From a checkpoint of a small transformer trained on Wikipedia.
Architecture: RMSNorm before each block, rotary positions, tied embeddings.
Each number is 128 + 32 x the weight over its row's rms, rounded and kept within 0 to 255. Layers, rows and columns count from 0. Numbers have three digits each. The size before them is the row's rms in percent of the matrix's.

# up: layer 7 MLP up, 896x256, rms 0.127, rows 189-195, columns 128-255
# down: layer 7 MLP down (transposed), 896x256, rms 0.0613, rows 189-195, columns 128-255
# gate: layer 7 MLP gate, 896x256, rms 0.123, rows 190-196, columns 128-255
up189 097:159140125173076179114084116132146111101145155112197155094158124156112118123132181097122123159154152112147207094095113136133103165107120118104138148152204204164163116142057104074147129077172153099129184096191118178122140069153128146152127127123138124130204143111131192093082159182173097129157140111139111124156097056183084113095118072135159148146177106102116066138153108112188138165113
down189 104:099163133092139141109116102118139148140102109146114160159113140085176087100165113125127111076082156132137000141151209100140122120151181117122180125137102004120110182097110144118108153136125133135150086194086099138096100124084118117113126120121107161121106111129127135088129131108040118146074099154100132093123095120130104074090078143154173133116121096092144145141107139154069178149165
gate190 098:137126134116108141103118072140107131073123118156145141182120113150142109093172158126111127125099136110175129142088148160122170129106118069161113156124114113142110111133144100110057144145097142177101122184094118127146096148167123128164148096109120148151163114173154077104112139137108109154177147118127145123149178122113095165145162147187080202106110127115153149115082094146126098202068
up190 102:147145142165035147115141161141118129108158158108194118118088181095093095114126099114161163139151166162145128118083146120079130157134131066087084127098075129095136141082108138110119137104089130136126099091165220122093144140080124136101111103211124102171136210111091098082132123160144125120135139129164227130094119126106104139127107112081164106187070140098111155186126169104146102133122
down190 103:095109166085187172166180070125104126125100064147132084153112114148173150083119155075097145156188105118116098209060100112144050067115094115176144158112074078132148138140174155121132201132160167155146146196091107108171089124058150109145120146143084106168093108086151149098136135153113142120120200108112072133091152168209152133163197131175143156111121135169164132164051123133099144128121
gate191 100:141122139103098109152125147194143089089089118102124155102143112150111152113126110155165124115188093107120215117159106110131124128128155081135118117196103130106084126201116105129115161126155138127115119121108160178156171123127137165083164143106131158173104130097132125139100137113110138060119104141194076145128099123144118143119102158066138147121139142150183109074136132123115147112126
up191 103:118072124096113114158115160110147147183120119146084134153132131086132152131067145106098185171058132112087131138068182110120121136130073095124156115125108193129154152125087127117119133171174102114109049194125137082165114125145162106141082149121181141138145138173160098208068117137132077119138125152110164116082097124112150200070112167184082124142120064107083157141113167146117114139119
down191 102:180178157093148152097116099132123122153126127123119128108164131147162147222071092097133156171139122118126176138121100110195102089137095102169137084109150218123094151171109103126118178092105153121093104132135128153150114178140113124156112159188180202148166157094086082127135086103105178162093134071157151095123071170144164149092126125047113133096074133162090195185113100110132130154138
gate192 098:097102113181157154171113125138084147132083122177126105196137130124127092118089124121107146148189130132134147123089147151075105076159133119133167124128127171142131073090128088187112091113111131083128129162121139132153093128098104144144151195170107078142129089100129172133138133180098103143164129118059148129134088112130142103108134106166060081059100118130062076120119117103087128121132
up192 094:137168124126123117122095131109152129120068051157174107153170091120095067202097152121133139170201171129146139157123127079124109144136146087184175088138136142184155138121233151114140101128086131147102061170109117084165140160209125158160159198146170100145164075130130122116113207135174130146141169093097139106134113091103058193104159106134104159081130088123084078147107110098121106116123
down192 101:175158150114109118129162101114128132141085085143158114203109113133139193101091220089132103099113085156158114122150151137098116123118130111149122152183092133216136120079077124184097128078105166122149147186141080133076102158101129139147104118142123169078096079079147130151160124045090151109148174115138153074177140070122151102147161114146115146125128135081084084099173099095115184160138
gate193 104:128127133165112165120123102124165117201109119098079130152104078166116159192155125122181128125125098105165132106147150130123137097108074090143105159127150123152106165140183149186177148105137161113116060214138037079147141129122122115104117150148132080124141108082094111085102086126106129063150144117102180143097137054150137138156119128081130150140110118134147197138119155182166122126120
up193 097:148122124162101059161186172129140179079133167119082170125128149118144101111100123067205135107108153054099117166122100166138133161102151133101155164048084138153106159103102080140142134114128056083138098068131195170114117122164099124094191126141116156136159123116170156110116168117143089143130146102103149139136090143101193161105117084152123180126127195139161120146143148133128085118183
down193 096:145105106110119153108127096182142129135144110102112105112099135069131173116178127141160168139159103104126184154125142194097174135086196158126101134134096034124078132127158167110130102141102131096097139100087086111141132146126142107178092108126148043157141111133092116090096024156121142117207167155114149127139131152180116069177137156127110095157162182142162107193100162097105105116108
gate194 106:142092161121163150121120150214112185155152158157184068153138172154100053094104168172127125120109144099137124136099070125124156094112090112117055140093119106089111106131188105125159104191140121049095128107093142140140143098132073076129166158105044113128116146140155122146132059124123145092083104167153097109141125094110129139146203140149186129150126116138142075156105158108153085080159
up194 108:072165180090139117129119095105107098099141183083084165090068125118128171124093099174114133093078077128134148103101112168131117153096150136127098086143124150185086096164061159150158117145126142174209107136178146108143104099102164123088120113148144101122124099148150158134122116141084150130124070135041083120084126109142125124140108127144167155089148173112148235120131111162068150124122
down194 107:129130111123106131106109156098108078182119109118105132169141144144086136150104159139134123130133157125153110124154135119090130133139102140142148135077100154171100089098190141115124117143115160114138177159115187147115088139123061075159138153129128112089114092184117174142197112156127120107063136119154209125158080074146123141153115117121102135070136093091054202181174172187109109151179
gate195 095:117111083096092145128138133114203103085091128136081131179094136155196172124104130164160107129144138142181117140143137138114095122131137178097144113078122131092137079105117083134094163144158095173162137122143156139098164148103124112154147164098139151057118180145184167096110065154179129159107107214161148131129185166115115153089173145134082121157168115120144171146175117090127166123094
up195 094:066133115223200068140102108109124049136122143122129098131136112118118121101071142090092119137174106104166089099151120189167118093124167086151147087105172193139111147078156144127182128161185131170133157110126118111138089093172183122108147156122144107173156099111142128143201170153102190151057135111108197155136116117152112084128141135115170110154091116099144081173136123178161091139124
down195 089:135061138131051185112130151122126168144101158094054157093137116166140086124151110162165099091083156143144160128077106123124144180116099115172124162155102018109126142144119100134084106106146082126130133152105152165101145116124072116142087086025102119098103136159117131094116139119121107161144163128148111110178170127131125160105054150081085201113134150146106101091087097119141155142127
gate196 095:125182111119179151091141129175167095147151095066135111185171111128196112140115160158126123131080101138158165109039195093123126140149086133165140129122106091151117099184136147180155152140179101169115067123083123152087156082082132183109145120060134110136094127121099081131094125118106105094109212142151118173152187109123104095141125113133096077192102158122162188170160134138100130134137